config.yaml
d_mlp: 1280
activation: "gelu"
norm: "layernorm"
norm_eps: 1e-05
init_std_qkv: 0.0278
init_std_o: 0.0345
optimizer: "soap_variant"
lr_head: 0.00597
seq_len: 1024
Each number is 500 + 25 x the weight over the matrix's rms, rounded and kept within 0 to 999. Layers, rows and columns count from 0. Numbers have three digits each.

# layer 2 attention value, 320x320, rms 0.0278, rows 92-127, columns 0-79
497482565532567499525452469423421515540503469485501521456589472410532528583485494529453515526516507463516529468495510528435524511518448495464514513517519555517487482547537456531535499552516501493489409499532472544518492509490461478467466489
483451467486497515512456488525422494488542576561526510455434494502478478536545526503514552519556475516529524465483494471496523548473500493468484494530569429528481483509453556522537500574484567449506523549602468494570468469558452529540499532
512483499547447464439431553485521488578478463522456540522566426451588414496427498526482507549508451553507490526491491424468531492486522544473448522544523446514491460529582460488467539508481457468533499434490509481492459490528494549524512518
550474512530439457474495463513537523532530479491490477511522484480474494473490523561531446468528451527528481486496436488532529529464450520488420507527493479526496494475473490524571527508493521562456512520529468462496502527494497480505502463
497484496540470522519538484443447483458501503539484520486557461503471500487499508450555479476470485519582532489523508445497539492486494415462474498469563449513473527482471453489507487444529477513487464499500474464528518512497503512571487573
539460483536442518522516535521554481483532485506520521522517503483542530534499463513525499506432516485512494449533519512496453532593529525503463475519517568544525497557525548520438469565527542575525540475456523535493506501494498466443524476
472520463442418433479585494450553526516484472463448483439535511558498491464485479467563541532562521520475451528512437457516510429479522477484554484484443486512557508495464559533519574568469435472512459416519467553527483599512530524533529503
434499484500553511491515538523460497489500420496473530577441506502546497508531502516507502521474563481479534505529487433548466544550488546526592479536418498524477514476483484588527494453528511452530542469451535522462486470511514485561540450
452579520541549539559523505488493482465524540404500470419495500548486554451502523447464488538513514533481531489549479509544485561494494483504518484516519489520488531558486544577512470510500478475484473448529550481477559446497513544472448529
540501539514512476486580487476554503497457490505522547475423508500473526469450524487475486508502524535439517483477597487508498480484519466508516547513511470546520560504460521442443494453454506491500509480518535479479494529516489484480499516
502485529476523490500487515464470487494502421522523510553502522504489435508546486459469505476431568542513445490521465590479483496529546493479491463489485476481523427533445537484529555485441550472528531416541490483474425559523470410470561530
467475504530470443478513440566470498485524454442470464464575458482547484444471449480467504515433508492527510448517532517483495432531488494433448524497485478516523511486528463503515520497480545535521516486567468444481467524527525474496495525
535472532558475486450522542462512522523459570527535530569481431436555427493479509516531503439480499550523514508390503465514450429503535476490501462468536510520482473539486447470529532534498505497529565422462569507460488480478478457479471486
484476502480440479497512443493458501491558487471546513464486532463507523509506528541579536538526509495528496470481519537533445479509508467444504547489506462475491488485470514566530493554490483513546490479586552488483519481474472539555394478
495469447565513514547501569460550467512480509504524425476501516473483537553523506550486462517556449520538555512457544441488534523448508517424452534490517453494517464537512532551513517535535495490492519427459564490526472447436420463529513505
480550580544466497534590444488453510527530509480513451435481491467508550560513579442498510558532422540492451470498516521496478518444491515533410521502439502481528480476502474521479513506506531463499494494497478532518491576500542483500491532
522510539458490407525450480439501490458472470470563497447454435521491513436444517452538520491494464559548482489486500537468502485517477525458512469505519528466621477573431531513472565580516527416500505506566446549552518532547511500481517539
519460500513509457520452547484529435444475501455578485477509539476488513491509546441476565498478527512545489435508547533484503455557511467490485540498512551486540508503521491571472465511487509478500517515518503552504470543514455453558497463
525542443504521540552452571499474525522506541501501495477483498455449527546581470549528560452471490508513526578470465519489493481481529488517461480494534468473468458464536476514507461528455543484546475473543461479506478488515493421510510490
539460530470499503551472516463485543433502469545498456473505472587498497471493474499477522439504441461422499529497539482561506545386543492516517516490543505559544523445462476535463452494496510504466463499490457502548525482494524471479495535
476462488497529511508470503522470467536541521536561441473485499505476436498555393509541545501544444539511528554442458482552464540462560456462574517526511498472494493531533509483528533494504508508492482542461528493531477475460477493561459568
490528503474459488528503520532594509484513566499502492502442525540471462452532523496523479470487477522465528483506469471501520404540552455525518476480410579485546494496563508480512594488451479466503559546526482501562484514496512500475507519
503475462546522495451540532557488522487506472439522533464543514562488554520499510535419512523461546511487484411539519464516461519507450452600540540549470533490519480457506538530484489467538496493544437565541475532515495496475495509485512515
481517504491510505527479537549438523567501518526489529548534501537498520498481485495437503515544597493458495465516524459544491479428482458511529509570491531481487555501515485493467471468520471470468513458511464434506526498602454542477531512
450520519510515529518453488457510470549468525524481451490488535501435488533473415452417504524481522470515483505526517480441542489528513481574459504475509514504541527536528536513512488501505479531451469495505518488484556473521471488485540520
487504564526521497503531426512482485522502511481470490511528483479495493504510497507436536542434519410512510514495534536512508505444505487463485489502472512527500499451480480514510485504474488516527542563505426529526444511497546517459492505
551530494513469452565488432493495485580540505537520492551588544475467524503467515496510488570505496500445462505612495478520500474489471505513396524538475468415501467521469444488494511470405464500463563461572520502462556478499490449491494523
559507487475506521480582460466458556478450491491502492507556475443457494518560500489556459546559497497568514512482469515508512531535518535462484459456473498495552474557507477445525494487546611473492536453479504546500481523504475504460531567
440497517472478528528455512459484466467477482455496491503477481503504468558560500470462438540506511496469498588476489466490533473450523485471503483516461460468504479500562507479552521457568433563532608487449519557561508526459494512593461484
540560456487497519534468474571440488512486473519440526458476532526455567518500501528449489518492524457451480468406510500520521551492506511502486444482462488466495494507424476465478466496502442515484509502531470538522506546570462495553495433
507498482555494515553478551480533503447522519515512490470407497518511560523519484545513476438541482506432413499426459506499514553556462506483551483537486542536500473482508516531547497529497544540512438482555467526548483492452554581478536428
499501504497451493555518543527455420466567455522536512514534554476437534524525496478544492535518557474432467458477456499521525537552472511451556466494451444476497504544520528512480424510498475505512533457535506469497527567561518497495496454
474573541524506586516507495483449476479525457544527515504511476525495500479467466512525514506472520498413499445515512459556573569506507500537476476498493482492533514522489466513492446488481449538463525486469461504510591456480456452544492466
485548565503542474553467565487526456510448500501478477493474484488460486505504401543508558491480576516471549527482548488501515510522473439483493523509499483468528462475523453482510417447503456557515452431434492486445524503417453461523565529
507481527523480510459519523468519479486469495524569493520478498518454516507541494484546501451518525489454526528495520470538498466480486471553500527448509537515433495487495492540431458481526526401505513447486484496480521510452532484562452580
499503513596503435481515485503567518517528501479462438498453538476490515489467483570516457519512462524515503539415498552536498449479528472497484523513461506561486475525428474579465482559453538583478446471534507426482484485514549495427537500
# layer 2 attention output (transposed), 320x320, rms 0.0344, rows 92-127, columns 0-79
546504504495429496502561532529522513501502522544470468493446497502474447458477508508517522453405476489529548524505423530544476514441452500517492503495505433470469505511408507460546457510475466445533573481481539435533479478582473463570513485
520548526515506494507454511494478528497474415414530437578533587489536460449506437524539488526449422492496489496520542497475464445572449474511500481467460555476482463419522396461448537454545477505485534478439475477461480489450552492482565463
479572500478535511513510429515534513511472482455502505517434571541484501544530521469609535472517499499491542510424508515534540488568458526573554474427487549546542488448444531533594454474542530532473467596500474531514504516518523487547448519
471502476498576535551518515432406494539493452519518503518492512491477481571514390439485562521486532511528477583513474473470466501558551486494558512447538516455502516536567546470470480512545458435501485492496515486515515520518476504469512519
452535447436492523515512496515582524460484482450530456484463551515538556478541496462476452524484426448424457484502478530503457572525567525457510498505468518533513525492531573506472518502466501525464484515500523512544513475490481453456555473
446519541466510468457537505484443471530487492478475469497528487479466510515431517495401563546548542467503522479433526461464576444408498492517557521506460446464553539531523478583483514506481448453523469466504494465531498505481500543509491576
588439488584589536500458475541487497409475516532476433567459470470516490489476489510480494441442514473499527463507513486505532501499499517469497571530635587554415463473577592423450483432518501514548446536500523556355531478582499539471507500
516496551545455558531492521485519523490506522464518527455547489517470442492490510514509536472552453577532492490466519522503523498471495508545420514420567497549523527533548501407538464509421500559462452551528498483480537572541498512497451558
581409512453496440474520479506430544522486525513505498471540448492507493481544525511509486468431446427492493464437517528503450455491465511481486518533478521511576534517487481472477506495503482524518462573431449568426410537506514464508532514
460513543497561521506459545544467546478457488461516452460593461524453456539549543519491475513482489489504470496491394550579511518458511500462478443513448535471514493445550527500532479559540466540472532519500480508535492496446527509522489506
494444468535498499492534516544526519553492533531482500442541489511465531547506452538548439526582441468461469536478492494547498472528522440481522548513528494523532573420595434514517517461525477505486500508447510540553417452478489498535452513
558559461454555568479500600488571521516464518528553563551484594501455535537492489514461498515552520475399487499463446537544518528483502557505535540514503475521486498457480561439459502481502474393467470512463526477497552464431480575530458479
486502471414481505524463440574476499466525474509471483493532523598448529563575447457438526494561479473490436472556442453502507547517510500509512523567513502495526491443550502543511478497436490553463393617524441577498456545512502513477518574
497514529479614509488463617519535483536474534471420520565496509536466468500530458434478569462449545447449454419490501538414512542565466498559503484491505557547523467448516528418428507508511485447471519545503459533492511485527552535514580495
486484530479486504436560413582457505500547506489420535524470475514495504493457440459549518467501572482539503470499491562543499456535469475687557482483477491456457547478530472509464508523538494496495530558499495519454538505487543533481527442
548435383500545591451453556543551504427473461527531471546566559492560449451439450531548474536423560563496515471460546504486525479506498447428507445448502514522564490540550644524516505491567463453429496495524498503465546483514467559500497482
444466430498480600522530496556450499549530486490475569503540545420539420487574455504458415520521515458412498512525452498554453466465486466553491526473480507533449462473545530537523490464465560509485501441511497471521461479511526458504497399
496573514470475549460535479485460512525581477522452463603517443485461461436490423541493423536551480495409505499484483477474478510473452490471472424504485439554495538430464513497507501533484472502465522497483501469536517459514559562469503453
438408522558505423482547389484493512444540529492490498539509544477501486474416453546479516559520520528486506430469561497557497480546462494431512484510491507547520487535505520479543527448565477481463526555392535543564504484457454510448536540
427505524510524522452583498512472505554567489462477555524511490520443502565529509530538420551492551515634483422570452493456530498545511509460436524473450513431415445534516558408583459428496506522477615548520444461480517518498474545532496490
510540533518464495516445514565493470492434489398478534511474453487542523473523577501469454519480518521471467465573517505473540491548436509552436544493508493584455463416502484484491494493502536453444544496556497476463499511514492495495561477
499496495477469478515471458482447486456489457513538556525525493446509568530523467548458468482514607516550486474528457469534498530478451505388506529519501447509432430532479538575567490470542508534479425488463496516462580433477426554556497497
487488527486471524518532473486565551551483473558484458545522511467492470496477526524544472491524522468436528505440484530483499520470548508374469482525544492527533503562498492439521541517470472496478545412474538470498505532516532523468462477
502469503530517486457498545454514536419517433507533507459469469436531519509432447480472519525502450472566509552451480567481515464562554522440475458420525467515506507477499455411527505466528585597488454491451488494468445532470522422527508456
614477514483495492461597511497531530419536460460576570533534454563460549464466548532494526508485452533506541404474509567504478472498485550434581468519503562515435545487493450530481551459495474492556444526470540526488454549449559533537503539
508437464458491534532460504484566551512448507522526482458490539550531497476474556465559484502555519584415508483547473511505471528561513538555517551537525458468580493524528554492553492430498504466443509456544546460540548471515515509532416533
513502541510554517471554564533470437527499538444477516462494415541558498517511485477509564434485526558515450434401504493478533529548511544532599529437494539528524569510570491505493546560576481424509480527515526496489443516498478534563504502
415463464556546464511469521548486523420501504504525504448512504543506496477484519481484568535475574551435503488485529481542477492444521471573516559511491570548482568457510554610438480465413374529516457508493469432515494466471571512507486478
538503510445516457440553571502539482484536512544464560489459536486516516458494489569487487443492490515455532466503491547617473573517445478559445562447489526571465520497479482417447473529405558435448405493492478448479456563525489481516454548
453452510495544463485589527395601505534565618508490517552512456494550427524484514465494529474482493540558535531472487543426502501516460491471509473517479562522539517547580548537468520462449543452442540486540569512541481447450474483503490570
498428548468475468445534440527397498527503523494491537487511526447441471498530543557461517499510503516579571515486540478500476454461496475523492425456569476492531493592521504520489469519540452460490538525500544536449488475534525448450425562
589429491481595510477533531462505518506514575569474446523449485496513463472474447527470538438490521445564492596510483582486433476448581462423501488474524508530488507420437534515518579495495458498493473515491544481503449423465493540467555518
557450491407449513454535548535499492540504550521493504483473453520548520531569539495542477523489520455565463517519509495427448483499552507408523515459464526579442517486504529523475501548450455526488438512576516469484474528546544576435502567
503471426476488508457510445523523536525512482515531523533504463532544529512478587516496500509504493440537453492526501440493477512480515553444469504569453496563538590545478519506478558572564506458473478533516495517504462497539478516493483532
456525508491474533452487446526532480488452543488430454493536438512511522468522466529481486565460489555480485525552475504508536533504514466444411444502494482462582486505550537490556412527482521485412510538541518546491524461537509487387530462
486463475491542555500479446469460488519383527460522596551564533504466504531500473474484552533501586446506535485518440471468509524555546534484530472555551615440486474478515531499506466512546545448499575568435450618473482536426489549521493518
# layer 2 attention query, 320x320, rms 0.0279, rows 128-178, columns 0-79
486466492529493469514505481505506492463487476521471493501492517496533468458438522461505521492488510505498462515503520519540543482504514497455542454501483497502497493497516511508469527489490506529515510491513518514503538448486514481481536476
497520495474545481519529488467486462486471520531471494464516474501500511488480472539482549480481492480516506488500455520478504500492520506524559527509516497500485491527481545527470486513525462481523517503521483506514482540505520506491532459
507533495447528515480496536479503505508489527484503490543507511508499448534468542531482482482505491515508499478490507505547497516476493496451466528548515516481518499486512452527462503510487493498468520507484504488523527441512495493520512479
551474511508473510487492493482475472503498520476480497485494521507455513501503536498495475475495471495502481444502516512521489491554498482531534499505551455457512521524494505468505524503484520498492505444469491524457532535520500498519527500
491499492523535460486472471490492483565512514493528464490538534475535525513541523488489490503491481477493496489501522487473525498544519460492483491539469492501464487486479537489500506457518525522480500511468498475516497485530485509518495542
498509463515502479508505457457486509511481503489572478453467484502487451515509489476509526455495490530471525536500519532477496499513531546531486485499474498554509519484505483532502469484509525496478504485481507480500506499503528500520478513
491520492525483526500523519516488463530467504488463510518477479483514512557475496494435489532571511498497481508525508513491526497504504459492473522472507526482496490504509529455499475502518515526487479530501466530512514558515471495464534522
493489539440456469512473512488457520494493528469500507513514575492511503504495495548481512528465499528477480482519525497511458486515468492466489506458519507508523541488515499509505501492527490497471523496555510477481517479494485495509492482
477491509461473514486492474490535468519501525476454495520494488522540501504476484540437550520524535487509497498469493480489510474477537534537496511504490515502513523482483499511493485501503506502476476518487482546466480513506508522500461483
471527497527499465519542499475467460482499471493469531490455493517508474482502478506511491464458494546510475467474483514500481458535469484494476527547501537491514491489499497475474493505459512500520475495487499518528499475516527517528528517
536493478496477531579536544502526515465486515473517532524528491458497469439515551517494467508486493497483495481488505523499495461484463484546503559522533519526523521486474522531529502539531530491490522528517532451483490536480570521486510516
473461507534500534465504504521447450500487493505506487518510506501493459465510465484517499537477467537504511503521533477500473488525488514489482470505510520488482533492487506505501501492536471501532517507438515495544461508506510462496461545
489496463501512478495470498496487469497536497496505502502495503481459467539505528491540511473470485496492437523496444519538496500470449542515489482491485435535462530513427498450496487505551515489485531485510558480512500505518530498473473462
447528498530496507467493518510477510503469507463495519513513456532474506507460510525503477505509527476477526476513524530508502538466498500512501528477527482534525489484494494504466496491487521522494508504484506533515484533502526500477485516
496477489508484518539507531486477493470486515480497513498484504506506469498478502509514476525481483491494530486502527520498497499534527475510493552496470503527509480515490493552537509510522541512490513505494487502469513477490474475484520500
493471467524521490489480508456482494477512505509508505518476482501466512507537504509510499483518509518452471467492501495511485511466472509505461462506440524504539508461502493520492533490472521496509501511469507518483518501507517559530487527
484507526508491513498515535498481514505528526485488514476516484533498494513505483507477488509492468507555511508450561534520482502482524481491501490529520462509478499503557523471508458491530528516523456538516494528551554546530449518459524471
499531464503509542501488502505541495467480552475416521487509514478492538494499521513509513529538455514535521475511484472474512468465500508553521484484498474508459505555494434483512519484530475456500524443541519508475498468473490506490480533
482508501513497498520525516502527470515514515513498485505475527442467467497465481480453513503481486496491508499481456479509476495460523522492491460519506509470522531521502516487511507485494499511507469543509498515491520461496510550496539467
538515502500492512506488478489526508508450505528483503485509493471540496495526512518528528536471491496451498533516512499528510489487520515538484500459469478534503524480494507492499498476498506526513501497504493456501543432514518515489489502
496483484547525458518473476487492492465527461510528473453489506481498480541479478482498514501522514520516510541490471458489525487521530497530527513506472456497496450509499495471541563491474519504528522468488483495514525477507549496529502495
545455492483496460531523488453454527516483520558513514484517526487496550545518468532523525482510505479518520523502491448442525475549531476502471474514510448485492462483498498474473471534551469557508464493506516489464530477495470494470525496
514486513457494498453533524498456467538549503505507473487528505537504500526497519497535476477479530521480499487495479476496489499473474478454490518464477494514522446502527516501495575515466516505516508529509517491499538472510523495479540509
519479452533530535479505504505456484541540508492524468497459529481457491509475506519526488487525525472514488522510530510483418493535497502466474498519474455510501512463523514533507460506532481525517492509509489507461487490514464499465531476
499551517506480524468510482476438508504472513497509509521477493488445493573521514506511503506482541506511487496504506502486498501452501507510506488497509508459491533542531507525441471505502498505495492521510517522482526491545445491513497475
482474477478494508477510470515501526507484498478513521483498497518533472532483526480460503529510472496468561499526536516475498459460505483470521483471519497530490516497503494500487508531498490489488492504507494529494482499443519502495480506
485488535521488558505542498488489469463452509489502503513464450532455488454536542548500428486504496524476539511463455489541470500475488505491525553506510527493488510533490517479470510470510516495467487509503478517505484545539451490517502529
484466514519474476523450508486510495493517487509493498473520491506492579511488531509500499510498492484475501519491457517466464486453486478509480467486530543427531487461515523472480458498491512461521486543530502505460490492558483421480520484
471492495511517524486521483501444491478540526513514491469487534484488480502495508496505544485505479556486458484508496526493523494557515530481497509480534490521528495490477555477482518507485486530492501499479480500534492457522517488500516515
488432479506488473495496486504460532522503521521542513500492497475500480509472475508488502488484503505499524506551513491523481483461522505497498499479479523467486513525461521487489478538501470513519496511498518510549509502544502507506496519
517545523532526439531505459462520519489518492485462518500492497508469491492500538494500486509497526502442502526504541514549470499490534490472510490485482520491457490509508523446499522532525511519530505551477516496520485488489462481514502540
470491483487473522515449502516523489523474505519501485508520524477515483493436494480495456489529491481499491482480509520531511522450494488480475478516501510493530497451541445468496506503458531536522478476484525497487497501492538493474522511
523493458449526482469500503481522488486471489531478512507511506516515496497456483525528534488529502540477504534463479501551509523510499501511482530427455497492457510490536499494512570522477491532505511488470484508503482503491524518532468499
490536487532514505527462465506504473502527500484525487444501456528463491475536507528468501555488507530458485555510509501440482530527461502487469487506504522505435464492500484492500493476459483501511484443477522507539485537530481508479487509
470530504529518510494531529473503472522472519502481488503530504503510487473517521490499483507535508473524490522510478505479478468518475510493514523536471503497476526492499514538475472495527508562532469501491515503506482499488513499526515521
499523481453508459501477519519508508505487531526466481515494519497495537511529493483491488515490509447543513499489544522530510511466507514477534493509567500491491490508500458500503519485549476439508534481471493474511445518476513494527516472
481498517495486487520526501540488481493504487507555474526496501489505508511473462470485544486470522538521540510529518482505548496564529513542497488481504480479502532533497481473491535501517499492463533454523494493507487489504498518523524456
497521547498465482503518504497479472493483464485509511506476525512460493462518515503490498518492504493483485479490519478504479493500490492507497549462530500484513510484514466521500533509484490518476481478500535507482502516461498562519484500
492564533509490501493461505534506517473506493472547516512531515517485537485529494562470507503505491492499478524517528474504512510559483507486479494486477500510504479513523474537486523495491487530448498509536449515528510497441440501499501506
521494525471470447444496539474522445530494530500476516462504477451497533507542454522472523471525497516486517510502525527541517484491480479496467513462474503541491455502497571514528509477483514472536499530476487508499564454501510439536545458
519507467480482512514518507491482540491462510455478535487549488472466499477481540481520512477471519509484545466445495526520492504457444506485484509511487512479430496550490475534512495529462518509493490524480511515489477477530456486498488509
528525484482533515535499494462527471518497523498496520489462508468528496493520486509506492473543485515524509474500460480480514473473487500503523497518474474507478458531469508501516493496528483486520490514512533506499535477506530505495487503
508509527534467503501518491510528477537531502475481533499465483526481553501492491503544491508508498475525534516507493519518479492534522482481500509517503505506514503518549512495475475503488455518523488516481540457509500489507460486483493530
502490489482459532521521521497491498516503469497481491489520483480503505501504496494468514512509523490551514526495526460463499490504519487490540517492495498495477503465480485482521492501471509470451493475518498505475536481514527520473504506
451490486479544553474505521502494512482438534488507478493469505522463476483483525513515489486494484502513480497526511525498516495533466477507490511518542471473486501525471493476538477490497497516495546466510471532502472476507501511515444474
488531525517499512539486555492478487505503516504506518495523489491504490496523467520498509507525489497488457488462502504528520507490508505478510464485507500515482517519469527507484524526519521505490501559528455450518553507509488479495524506
478499510491495495528482534512493506475526485496472501484520477505508493499497555487502519494492476486472558504502500499455503478514481521436498517503536540527467513502531496506509542520480499478475521481501469479489479521517515507515486501
519474525558521531533471475500501483521509477487513485473499476469512475503506507461502489507524484518506512536513457494523534481538493511497497513486507539497528485541514510528485497506499471486500470482506498460495494521492452527483520510
471480492478532503511533531466560491508494517497476483488493494498491530505499502506478527494467568479500478484479450537568480514479483505494495512476474478485514502481498502495439519528519476486532527507504521527460526484473502495504479468
485549484449446539491507557514504494500498493513507490498530502511493495481522488478464511458508513503513503510500517505495482501463522512490516513516518473481494461495494518459514510468521524505505542491494512522506492542484494463522503461
495513476539544495520484511507486494517496507503504485479498512516496481480496496481491479478527496479492522498485518502506510496506506496485492539484494515510554504487493436520469570483507510508508533513486488515473477527443479521539444531
# layer 2 attention key, 320x320, rms 0.0277, rows 128-177, columns 0-79
515517471565506496445532493467512507501570516512487480503482511521480500468497468513468509464509490483522492475488471488498504498531505500537525496490484485540472492514486487479527489495470511517480481479488482478516506517492506505462507528
508503520484465497504493535522485563426508452481547523499486525498500505518502474492514473499525562448484461474500500518483516530479458496500511506526520495529541460456488521455487452516484525519492493528509548547523469496500501482499510527
464465482482502456497540493479465505476504489512531490482502494520464489471516517491555491527491501462479509506507523485484502476501507467472526500489498503469528515478460465477517537493509493527540529477509491530512466489487458487501449523
491480511523550517542480531532451470492478516507497459481467476487523523498501456515476538559517502488510534518547464547492481468483514483471523508486502537490491481482508499478498494559512459501523503455498507566489503527508515499502504517
494513533491492464529498524528453502536503504484476528477527522499516483516520490574495491484463511466488496483484512503504471461513489562449534495506521554487525494487522525459496513521496517460506512507475522506485533537602488523513532528
537487458471520522477532523507536511488482480562492539507525502503474492454571534462484509559485533480470507476502499510491504505496476492458500493546511502508487492523464558466530509517507506476524509498520507529517485471512508474503493468
482509489466534531461489499523462519500510475463498467502519510501503498542494478496526514552515468454496507510506478540460506522498531494525526495497511458517490511471509493480514501477445508519526495471512516528515512512503480496511500442
524474481485551522537531456532499468538457483495463518518482476504553514502464470486530523457478475492457554497505484479502520508471517441472475510494462512465521553485469453510533509529470503533509476500540503470509480479479457563531496502
520495490453516494511525480499497535544485501513517492464503506483529493515531435478501516480461526487507510473464530478513535523493474505521510529480500468520505487484452517537473509455515490537472491475476485535518537465521477483508498469
484484496537484487436501493476522454507529489539449490512512494522479520496489501523504553513488471434491497539521502520530488508488481545498468502542456495480501537521483521532503517483481542471497525486496490531512527459523483529448454442
503474468487534500482487430536508478539514474519491489533482511507510492471502510499548493503516495511518476518509502480498482522471466515449533510510513477510453488475504493504503507467525453482454523472532449538479462519502483489477477488
472486507532492492571478469496477519504468499488480480450521551449473508506478487480505533503516491530505445537529454501528508498528494485516529483524512487429508498540501451525520550471469526451494567485466512515501511472496517479461549537
446441486510510447552500512464478489485499512497530533487526536513511490455503487476501519496513536490468513502475514475485504496483492484539499483473474539507502500538459494513489531509484489492520509505503472518485542505462495499497467501
539466520477542512524566476515488583484544471527475492523487499520485508464522499519493501537488496434472472500478504513508540494522482469483470510497492530465481498510521540449485513501505502514521447501532508508458513474511490539512484465
538531489483493512476466502488558516537458506496497528488461502524493465477481527512489503463488458522496492516497527524506468543480525513457523519521495534494479480481518538499562493438447511512488480479477516465484440516492517491546508486
544498508471495475481503515439496455517499512505522480490493532486519493545516488531457543494465521522439468567457497515513500431486524506510465474513496510497493503505513474555517476517508508484508486497509499509529536478565517518523499513
490525502499481500472495475506473483511517484548508457504487493463438527497504507530468466465524480531507494457576507486461512505497500536490507499533497533472477509461513486514483499484521582499505486529485486489511444488476470518487470494
523494484500527480530527454518471549521495498514495526548519502479482556498540509466506498485487539506501503525507494469473513520487524512478570462479564507503468522515546529489492512540504528540488466453500453492492508507456467449488508485
509522493559528529508539481506496484523527499483512472496528526453489520502478511524552485469502546510505459488487494503516523525482486501479488523478497525490487494523451536485476542520529525491476469497457541528507543511528462548537493459
530501514522485527548540471491510467533492504528482534491509518489514499492495501471524517489515519496518483511488503468474457468470472521528496487481515466539500486488493516517476498475489493486508485514495540498458516499499506529521536528
487505506473480469482526466471436478502490550495523508517524566536515481498535522511512509497509517503548504489442469504496515464484533518519540526495519464509511502514514519470520518530522500464491504505505520447497497500470494503460475522
518519503520448457539462517514503482544528544490506469536505510448476503512504482501493509498483490519502513497542495470522494487505452536511556482471532517517505471473505489504471542517493458525464511532479483525509498506435493555564481485
481541488512466528537493483477505511513493477450489504479521490486493493522483497508527522458490454516510447517491520521513517490482486494540482536549460518479513522517516457513525473507502456492494525461501516505503450542468496516462507499
490453515511484498510484524495478534527526530473479508467498539484556508519502452458521520515502505483529518519503512507485473492502474470507493473479504552507542479530525503489495516525538515511510548472519496458535483518502514494482542493
497542518538505499507510508570557534476503471521527502492531496499511505519484456483508542519468461492487511522471530538493503495533506516508555550541511490506548451493513503515489499497522521498506512469526489492500517501480499479504500481
522457502501512538523491515505518526474468509513562456492497457513524498522524513524510452523508517513498489477539464502465542537521543536502503487502480491464461521492497501526516496495512513493497463459524473516522507494508494492556511552
473501452513538475528494514516501557539464479526537462493475522512499531512468525488562502517461495465503435470561536493474519511546516441461515547502502476502554481524537520462466518522478493527530503459497506518479492535507484495487433499
490506532497443502464485503530527493513505485488481519544431461503557510521502500539454495457498469518527540523501500582512488537480499500467484502505499485479506503512505462497489516504492523527494473526451501451561510520484528514551476460
511485495507501451521476460477490503516477490505486533497498465427494490480543503482478502487542514479521521485517487488534555536484519523472492469515474508485440516516488529474534526490509477512462509467468530520479477411513466534508482495
483491495495507485515453520490490517497495489506451477483447490491508481509495554494491528530500501508525512532482477538493531516556506502482442477558510487490525548528495506508519512487505530494497517490454529506511490528556480517528453502
518490499506429487509499512489491445485479522533458475504533512500501488488498483503473517511526541488545443530490483492494491509516508532479496499455464452491527488500464554507487468512444498476514542509453504504511486526532477564465446508
504501447551510492491475526526472543498537468474502499519535529511479473493512499523511513497484497502472472513488499497504487525541510449437476507512488470478477510509469479507456498513507492536549460515466513508498492479566499453499469506
517472533467492509503516514506511475491519532533500555513509572498524520482539487521483546501480540506499471535519499537527533500502491518530513542499513492501488479516473474527536535508503497476508544504481512494455480481470496467492484517
505474498473477464516493481548514489469486508495463500565486476499499551472517530484514491481501467489548520475515480524479532531486512472505461496520494485461536517506515545534497499507472500462517507477526521524471550497505537529518523503
539446493499505493507482523482522550486508507496509512500492499514489498498525499532539499501471484478521482480481534501496493495445469518510499492516489486492472488534500496494544534485460536440494484453514477554480514503522535476482490492
440485531493478534468558479499450517475521468512523508512509485488533504442454503541493476488490500515467499461523524532470487492553542526467489541505528508494517476517503474466480507455509458489561486501530504503511451518526527498482485489
465507517512545485493476529498498500494487522495524520466467496503524483523461444506486535452551515551498499519497497477525507493510508497495504506504482507511487492487426502470518494538510452509493564521510493499451529486506452487493531502
505517487480530472515519518495536489464478463526455506457531514503493529509485498499517508471516497460504524483495484484497485537476508491456487505495471512483496484526515491459456504475499521473489526456500479503495487498487538432499471485
514504498443531497537521457522470466476443492516493481513472521517506506519508514488481475500523466504494495446524468503493512509472525493514505481500492503472508495479510503473496489470502514488506494501499518485507457491494447482545507478
526505481505465521488539522530535464492484482482494453487489510473499499496498499499465536441478497504477510543489484478476442467547494469525522500513487480531524516496447485498471462462535500522456503489471545543489526533489551520464503521
491483471441481445502491465520500490455522494548463514528503481505514494533501486508480517524471490459510545551524451543475521516525512513474427507488492542528555516449486486530502492521522486530503481488516506508499499474523525495438498498
506547465500499503494511519477518482497479500495500517520479573534515469498493486480474496474505494485463479550464544495515497523485480505514516494478529527518506497506477478463479495476492501531501504523452502510510504532499502506529508480
472477510520468530511472485483516530532550474531445486517511505488477538501474521515493494433494522483533508523503495512457486538507508546493448520482482479483523519530519489522431487508519500512516532511495509473480496540486527541451499491
475473493457533514498500482528545495500523509468499533485505472511483498488505513487483478479508487524525505514479482525491507527485504488513477512515509504510457505507490502535514467466495445528495472528532492510502529482493496441481484501
510505515485510503541516504455506484523534511500514483506467527485513486468465496502524536525504415476461503508519491508507539497481470490440537522563482545505453501516467479472555519512483528459494469501475519531482458512536488477514527476
440530509520508486502496506522493512500509516522468485513478495490509474495511518502524484458499493449465514476504521512516449486529550495530477534527513489460475510501525498464480459510525503469500540488514477482495470530466499523456502481
521473548479520553469509487485469529498488509490504498486481482462493430502530487553471468509506520463506509497544456491497538430484539504536516461489550502523470471538514510481502509474473476495549525509525516520516475539510518474497529527
504492487475511478500480510507544470497510560515491515535512476484554547466535497527526501535503496511530501518505527506480488461500530502502490426514539492527455469477493501470495500515492489472474481505528499514514530508512498447528457495
508522535494474462490485551510542490468475479490561502466493502494502480497539546461451492488480526493495487491516506520475469528444477466508528501502517509520463476526474480475482484498508501531510469496517500493489518536480489465513466495
485506505503493523512474479521516519497471541469522516472477479494529523489471504522521483471489498509478470462459530468509524517523509513493510555474515496484492507512497484513488448470505521534527510504457512533497479490481523500476524490